Weights of a small GPT-style language model, trained from scratch on English Wikipedia: width 384, 313M tokens.
Each number is 128 + 32 x the weight over its row's rms, rounded and kept within 0 to 255. Layers, rows and columns count from 0. Numbers have three digits each. The size before them is the row's rms in percent of the matrix's.

# layer 2 attention output (transposed), 576x384, rms 0.0306, rows 474-479, columns 96-191
126:201109116108061108121147169204079101129152074187141179068148070093122095185117113101073129119188151144141168140170104123174156144145116152183123075164122140113100114100155094144131162086110151121160109108168144099070143116153106107150131139061147115135082099159134140155084216120108137107
116:132127141132133140137151134129138162132142068083165141062166125115161160052079056164149133134142158108178124152133168127164081153143184131128092152164127134126123107099226137124104169142095170103124175172135043125088123188115154129132085095153129149175104114206163162091052151133091103168
126:122101140076110107186113110161143116136107152133108177115149127138164123101145140078142183077127152093110123136192125128060093097115145154155093116120130132119207158121158163106100139078122145158135166140209168133102113141137182109094101107186183159171178155155141097132166134156184065113
119:146157113116165093150139172170140174097117113129126062102139103141130132179111149135206161085115130039099089102118150113185091128148112103060184153094130099100121106121107132122168195072139156072155106167158101120176154194109127146134119091098149128089115124081105159159074133177107105115
116:110108158168105105132156144126153108118093128078170134100112095100160168126196160151095105179187068142085186097145108139124095096155121110113079063108158117102149151140115088123154129126145111153143127169137156095160117107104043125162175141100165094158154077099155109151083118110119135241
125:128156158106127082165194119110197105133159150150120146140104123143139143102205146135152095202153106142097127135068093141141218131138088133176090175103129160152131176037181126117089130106089128150166087121157172111129172063190128157123162122134091138102158157146110158159171099198137133144
# layer 2 attention value, 576x384, rms 0.0246, rows 475-479, columns 96-191
128:147122126148164083116126094167107098127140068120153166115102143103131112108134120119133146134069095099111154122094153085151176109157158167162172088114131102122107099173102065151158085168120136157112130102153118130101109164152067095152127103187079113051088136072085130192154121161133062113
139:151136182166105102162120189073134171082072132148156145144054147140119111161171106182099127118121081117095180109149060096161145130073124115125121125148113166130089146118072100123134124115115079127103099148161127204100114130113151125149141123115063125081100136186190111093159148149045059133
136:144155114120132150162158100121091127137157122138148151138145096124099155101084101170146112167144131143148156130132140133063155141156102135152153108139075167123099160125134173067137147171074149105115096147094145140110105139138148153133155146152185079174140098079133130065199019162143104134
129:137102075066148107082105059091123153101120173112130164160100158095129082059060101172187127081134141106139118110140158154083125121136112134117142149128085126163112117152132169150114142155110164092170109166097141105111105139131188134102136127070158147129092134166128148123214134128170142100
151:167141133055054148127077128132116132148092176155148113075149136170202106158119145145074163117150147090128093153113126141096106175193099120134140142169165095102113215149053122093159174083177139106130145125123106144174143174034141164057123149109171176157089079109102073173132106110068129099
# layer 2 attention query, 576x384, rms 0.0247, rows 480-508, columns 96-191
124:097152124128121195081077170137144092129134125097119103157160119172112108116124109144086042185138158115175112132172144119134132131051172126124146112166058116131126095082133182131150199180159057115131129179162088134086190156093181092065137129134151167098118159114100119160108126113135160156
100:065115116108102128118160036120112166100166177185105146104130113097114131131116194074114143118108128092109145148063174126149088147151070075202144096129151112103139118138098120078148090138145152167108088122140138189120123118160115126171132148150097141117128159138118159130086213140120128093
106:166181090152128163053109120183175157138128078099078108150190090144197177135137108184099062164092135166093109110178146126157118177128132107133102150131105085124100127066103155095106103132127123144116111148120144152110173089088120137149128175175096109120184127055122089128114141143097143152
098:138070124177159072119108143122163061174132127137114113123135138126144101082134129170133079157125081092143133083127140164092201155165112164140170180115141192133133120169178152140138119116189154150176136124165132010122081157139122129141098099123190146182106125097134157081168075128150189116
096:158137090131146142108138121165098150104097144151113133115168140123120061087133103148138121099089102134149115095158114144175179140092092149128158150101184129134084087098119128093100120115121137157105106128154207211128121153136143121148106102127131171165098125135137187105093092128153130075
093:157156140088098143143102153169157156181152043102150119153090099176121096077155100122178138157104090107137112073136108138122114093086149163088108126127195107103155119172129163091167149132136095137136157141145170140151112105113148153086071089112139137121149129122130162138121153140104126167
095:080075147140150080147097093164150073084133179148109177143147094082155130169113177140129066129116073134083136147156146093184184159146130103118142169095154137035142098194167157123138121087133110142079157109072154126109122212164134156168154145119136100141177091196133137113154122090171107079
090:100111124152140103142138175159136126122142100153126214100152107226107125102112096112060123180179126120132098174088120119136106198137095139140139168106142119133095124125103135164143091122152076126123129099075142134113096162151062105090191210113126089118159132082127118106111083113094098150
089:119146099163175080134174158138100149105159145130100132094161141098137160082119138155100156134116138067115144134086109163071139162112148134138114096126108114136090154096114211132094127191144100133132101132107115117068093152094119087095126134134158153159158104088135137121116166127111133031
096:096129138111147160164126160135087099096090127165140164120073105124137117164107114080142154097185157088130061190129134107150139122109161116112108131056140104146108144090130102150143118090129150187165103107178170135136157127141147112151102159083157161136138083098115117104145118144134134186
101:181109168195149035117126128102118146174066145056178194104133114147107088082202168128169125111124082124091131099108144115138106090148139144113132127136142089128148156087161105152146091126118224134132136140129103104120167113115149150167107074133101088134118112132122210123071084125153157104
082:103149100154084120147132038142059052173126117118156217122127155173061127118048141174086162112071108134149129171145154151146090076127108115160080116100111107142132096173187142056094106184117130066090102144181151105147151100077097158184086098155102174099118154145097137161082065126123098123
095:159042148111087138052134184150140113129106145124150172040098137128138093155171139057103147122125078123130140079160155088149106123161050125109110088152122154145136122088122113159137182160115151126135132093094084084080085117111148118137085141169119098067113143147153101153134142102112154132
087:124140112107099095158076178085180168157121129126104073159152154128167156131134108130130118096148113116141112106111134100091212074101157145163109142143112058130144143170093153141155081139221124119174186116091116100158157097109111091115130158130146155118143148116075138082109067118132173112
083:096053128144185159093145106120123112101130160106087155119144112093198129089136147164174132152123106079099117122061169189215151124107206109144072105158112145194149117067116155154174103145173094163087082118174089125106100168129181135151110134166069122151190124132171142117157097149113166080
091:180150079185113181133096146107098135111131143147130100163076123132095073088126129180178137124158087128139122147163187101106190149200049151104155091136098159105224099136120104126104138108152144123066113125092163121121162231076140100124150117103172157112106180112084145166135116135127082136
103:190146116128158102121124163090109053131119138109129150156093124168141103099103174120114107151193120179166148131147133170179125102102154137085148098151137123122168104147221113153111091144063111163113092151106198062163102144140147150158174083125150112103122118115151156144156007068141161092
103:114172140143110198171118122139159181155161109135125145099123118121128179092093130121098112156094113115103095125161140130109080154109177116151135178084137130154081157107127181105135102107106087130170105137177033212158139116158125104088126130154086106170134095132114090137076193151150148171
102:175151138129103086119043096094171131145141079186141119144137105114115063134082183170152126139159139181133184067080093085099138160117148173095163206060178109075154125104127162131122154119123151110104085137170100091140127114121116044111111077136132153159108101100121105126123107171154114112
101:172094063097091106072118135055103092146146143160139121125161038146124119114166165174119142144179143097082148135142107132110151057115132159084140166168158194169093115133113120143139099096144086165226091119086164081111162115073184109076130092118140105084115135163122139159139087184074128172
086:098158105126145191178109130116146136175109104116157126126070115141116148140170097047092107125117145079052120106129143121206119165074111058146073065192124139109130103076146141120097104110097070164083089124149146149168151129093141135159150116127068091094070047164183093117120172164124110124
098:228121120166157095119108045201113129094160100128139130101175149141117155097158134076152081143161175088120137143108141083159098149126161120119132122131112155161184168161145121103142099104117226102122149054142076151079079120106084108113116154106128110126112094109154106140175120106134124091
103:143142099108146098118119069121134104130114121123112136131082162128117132091113133175141104120137192148170135090139111150129106158151169145103148113098156095120120081124125113172074191105097071051138140127129127129139145128096123136115104131060170105137094133092090143144109103137113132105
108:144108150166075093083103145170116104110140138135086150105104143130125170131140166170136135115177119156136122121060140129088150125100104111101148153099101125122099144115097136169125129102149088089121167145076099080130080163142074126126184114140151185152135161148088115132129145029124130103
090:095134125135103131181127109151082107107160109143164092194107087153098128157141063151128098104122160179064129159123158186132121099137107065090111125081117140075148120132173113065111165048099121170109138114140181130196132105148149169117147164093166102077155104126102129139087110160152083144
086:138130228124105207096136082115097145148153158207146088133118052116148157167184174088163095139143151146109102118101115148154144115118107171141091169142158119150141124090147091134210146112137185150084126137161060113156160121187115163161114175122144142150098152129112139155128113140149114161
100:146118155185106149119100161215111094166146152181090122085063148150103086098124130132119232107150079087087151093045138142100134150090141110125111142107135091076184126115083174182118154136146135112121176079123094105140158094145129131130179104136112141137109142064140214078108192080110101158
093:161114097094150093107179173100073116083123133146131215137119159124135104107157063167113090100156095127149105091178178128093164153152182083136152106120102092090100145090184133127130164131137140115120074127088186091049150169114132089096127132136152090123128119111190116156086059107123145090
085:115068131111068132157159140144156076122115061139162158122168082154073153113195098124110137167093092139120102160051055141112166118126124164101102127179148173190086145096143124139134120096166126079149173116145123119105061150112117183073113172127120158155109118202128078126094106171143082149
# layer 2 attention key, 576x384, rms 0.0247, rows 480-507, columns 96-191
097:100124183101174182193116099111071134104127146140125073124147136120091141089121104114163067051137118114154104135151138173170145164081189087141112091143072146107171158151163144130166149125081116116139123159113129093122088106117113254108103137110175121146151120190133083113134150065114102135
080:118112095141109063053134141111112091172113113143143141107151131079127130108129112101139124121137173115130087130158117119201198172118101146094125095133170140136117111142093115058109151135093081116170125141069130133085142167085133166119117095097141111127143127141077107084124093120112072113
113:148104156140188115200173157162100196117112182139121050103133120120080096088109191141067099116136122094114172157163135148168183071132108038102102161135108131130105122147117095099103147151147105097127151091160075100122091147082153180133144149162087086136087134140209069128153148195130141146
094:168067125188178061121135168099138104129149100116141182157098143107156160126168090116171176117165160222149109179143133077095104131097057122109146134119139081159113124110097087105131118165154106149130148090099087104081094147159126048170122181109079111139161118076133172119097111188113113106
097:076099149150126169142134134199141139157156065130161048104164094111117122140104144086111106179109139131087115185124159081162149094081113195154150132158128151119169177154076092166177102082114151116124119203157103128114108127151116164093130112077134100062150139128087153158097146091167125139
083:177150155064117157133110164160111126132087134138080090103202172080153114183167132075138095181184121079142107144130115073102106132069111159174121148117159100107114139127121110076177107115191134077114132098106116158097129086134137098098169142131112151150107064086111061162073127110118167141
095:086190109150130095149111117171111159094101127106118144158130109220117138115137169126122087114073155114107156169114107150171191109049139145145107146096120094163150141113116107132160119175114122134148127100177192124113141153153171156117110168139121080126177187115178140126147085160137135090
091:146122140175087158164099127070189083112113168107077088094119107171073138119151135095092115134136175070129128201116112154127116096126118122113149105114154148103120176173097120106110118182158155167141120096161097124118151157147129137161139086118148096134183120172197148124192128156130156067
095:080120097091193073170178081144051211147097075108186163104145146209114195089078110157128118073038116158150129086133128121134179148125087069108097125133087143164152136088146086185093092125102131132133126136090121160139130164154139145101147118065156114168054060134115127111170127092094093124
093:100147159132118209118145173058111099150125178165081167087125146076144153180144127090157136148118155094083157141111092134135121094224143167130183134081159125147095199153126163127146160060069082162179088205128139176122132101116105148145128141212065058095161167124073104094041164151101175178
076:149069155064204171073110139087108085127150089093167165122148096116145100083103201161143159181165134151126113079135132136132129101100161150171130109107108103109128140080167124179060175121127128099149100189145141157112137163105083132154108103111125146100141099103047108102174117094120172094
073:166183149147104125080070177109161094100111049059081157089117164160151178176175153132153146128138154133121147153097116091121118104158118151091155125096114111130127044060090151131102131196088141124141114121126176108161127081151137116157130105174116127099132111150080089104161140146090150118
089:049133080128197076201109153145176144150108118128130118099128090175063141137093093167149129108084129158170073101148164104183155146112102095061094156141121165113115090095090125163081086138127116097120143099099153119160124177122156106078126092088146125111112118146116141177138121115169159091
078:084113145106206119189130122111131202109080143148117185165115080130095109088106113107201120181117086096233131181054098118159207105120151154099112106122131126202134131121126132086152173102088100133134100157151148101121069138164153126086118113189193090122089137138116138101085200122155104135
074:122154128097132132177152161126076117170103136146173102099111099107068107157128119161160114125132158155157158142177100167158152142088113076114100093136145086158172106089052164177136131115103076141173092156144123156090198123136152155097155102078198108109130111069115143151135111128147165143
074:142172123105104136144114133195155132181148155178114105111159171096154150135110090115139130120140158085162108127121136124108088127087081144117154110199103099118112111183093059090104184130192087069074157127110076120176094067136103091132130136166065142169146087074175135177125126152149132160
089:147125107160076130114151119135120083139196118093045086168164152177179075186176087126110110147175161121063125115171089097064125103139113131079104153158099129185203111117113139196083099177145078153124130126141140142120160133135124059155193137166126183164110110078168152099190170154101127134
088:096082152095135192094183117111077149109090096110185126128089140108067142077101131112093101150160149111094120098081105157116099104082126138159075082122135106131135141192148087088147174123091126113081153179072124116126154106118140161121112151053142123094137099163103102114105123087097088103
080:154151114146083141199109096104109139087181121149165106188114148180146146112115121097149166151169126113066150212195143165047101104089161089150099130093081106082111107140133111128147136109113105131122129119094116119148130136065088089133165090131146128174097169114154218057121146170138162132
090:074118140132123111188139145168136138106134109138094099103146116192152148083142145115083130117101179085171159134147127182124129111112118160105152106094059116140079117117119125172111148098146119140157209120180142152156127159054152124049155103147096100135116170104172129129147141155139120159
083:145092185090125175088125138094087146163107142159079124074195131091125103156110141177137123183157096096116158081052161092108160119146094175140173086137135175037145151125115175115189140087154107133140133106131124188089197115099169152142141205152101079057124134129124115130093168120090129188
091:169111182112088138084103155143193105126115118062111122171126095064159083101136131119129108103143175139141118144167172133082161148139141150133123148084131107105140085117173094090174188093158120084162107082161137091132070117093080098130135157111155200100133146154135130097167158148088097126
091:133093133123115120125118089153124107107172095205164057118130144131174112111172150107114112146099126102121142132125139075064082148154153196164138104185127114119063139179125156139101122101214119127097105165145030141116105182137081068134123098151090097086123140120157158136113148094133166135
106:076124120135169091162149155176119145133142046160186104123114141200117072075069153090166146087145111146165083106163188073145083135121127138132105164135064143124129166086138118155097083203083139170144101110157155128142089131114150142146128092129133134162151144152162172179150105081117097118
088:168174140076116236081157098078115082159175180146146165118101140103147127198151138124120136165125184150105140128071089072128126102184134159149185103106141155101136139169123167053182141117110139144142126139121109160123176096109107118199086107150078145068115139111071126142044134148133169192
081:154153157160083157114117143129099105101160158082101112125151133133149078165105135133164181130115115134095106208109205130092145142133132111088153166132119171094112135136075124095120158074114128162174127161109110108137079147111133086164154123116113119103168148109119132137065166122144105093
100:120126134087147047141132174155157144164174092121183094112127119192121143098122123093142113119094115111148086105123083109179148134125084112138109141134108109133118098056135096109094075131146107141156141082123154165165097168122149134120151113103166107173072057102125157164156134115131093134
082:149093113142046140112134125120130112089146142095066145140130163071069150140136143157065113116111196128048117149103169187112145102132169165145121156106123136116102088176154166117165159091126094107099131112111088086124136156183094166094142099093087103158130124138148114091132142144151160114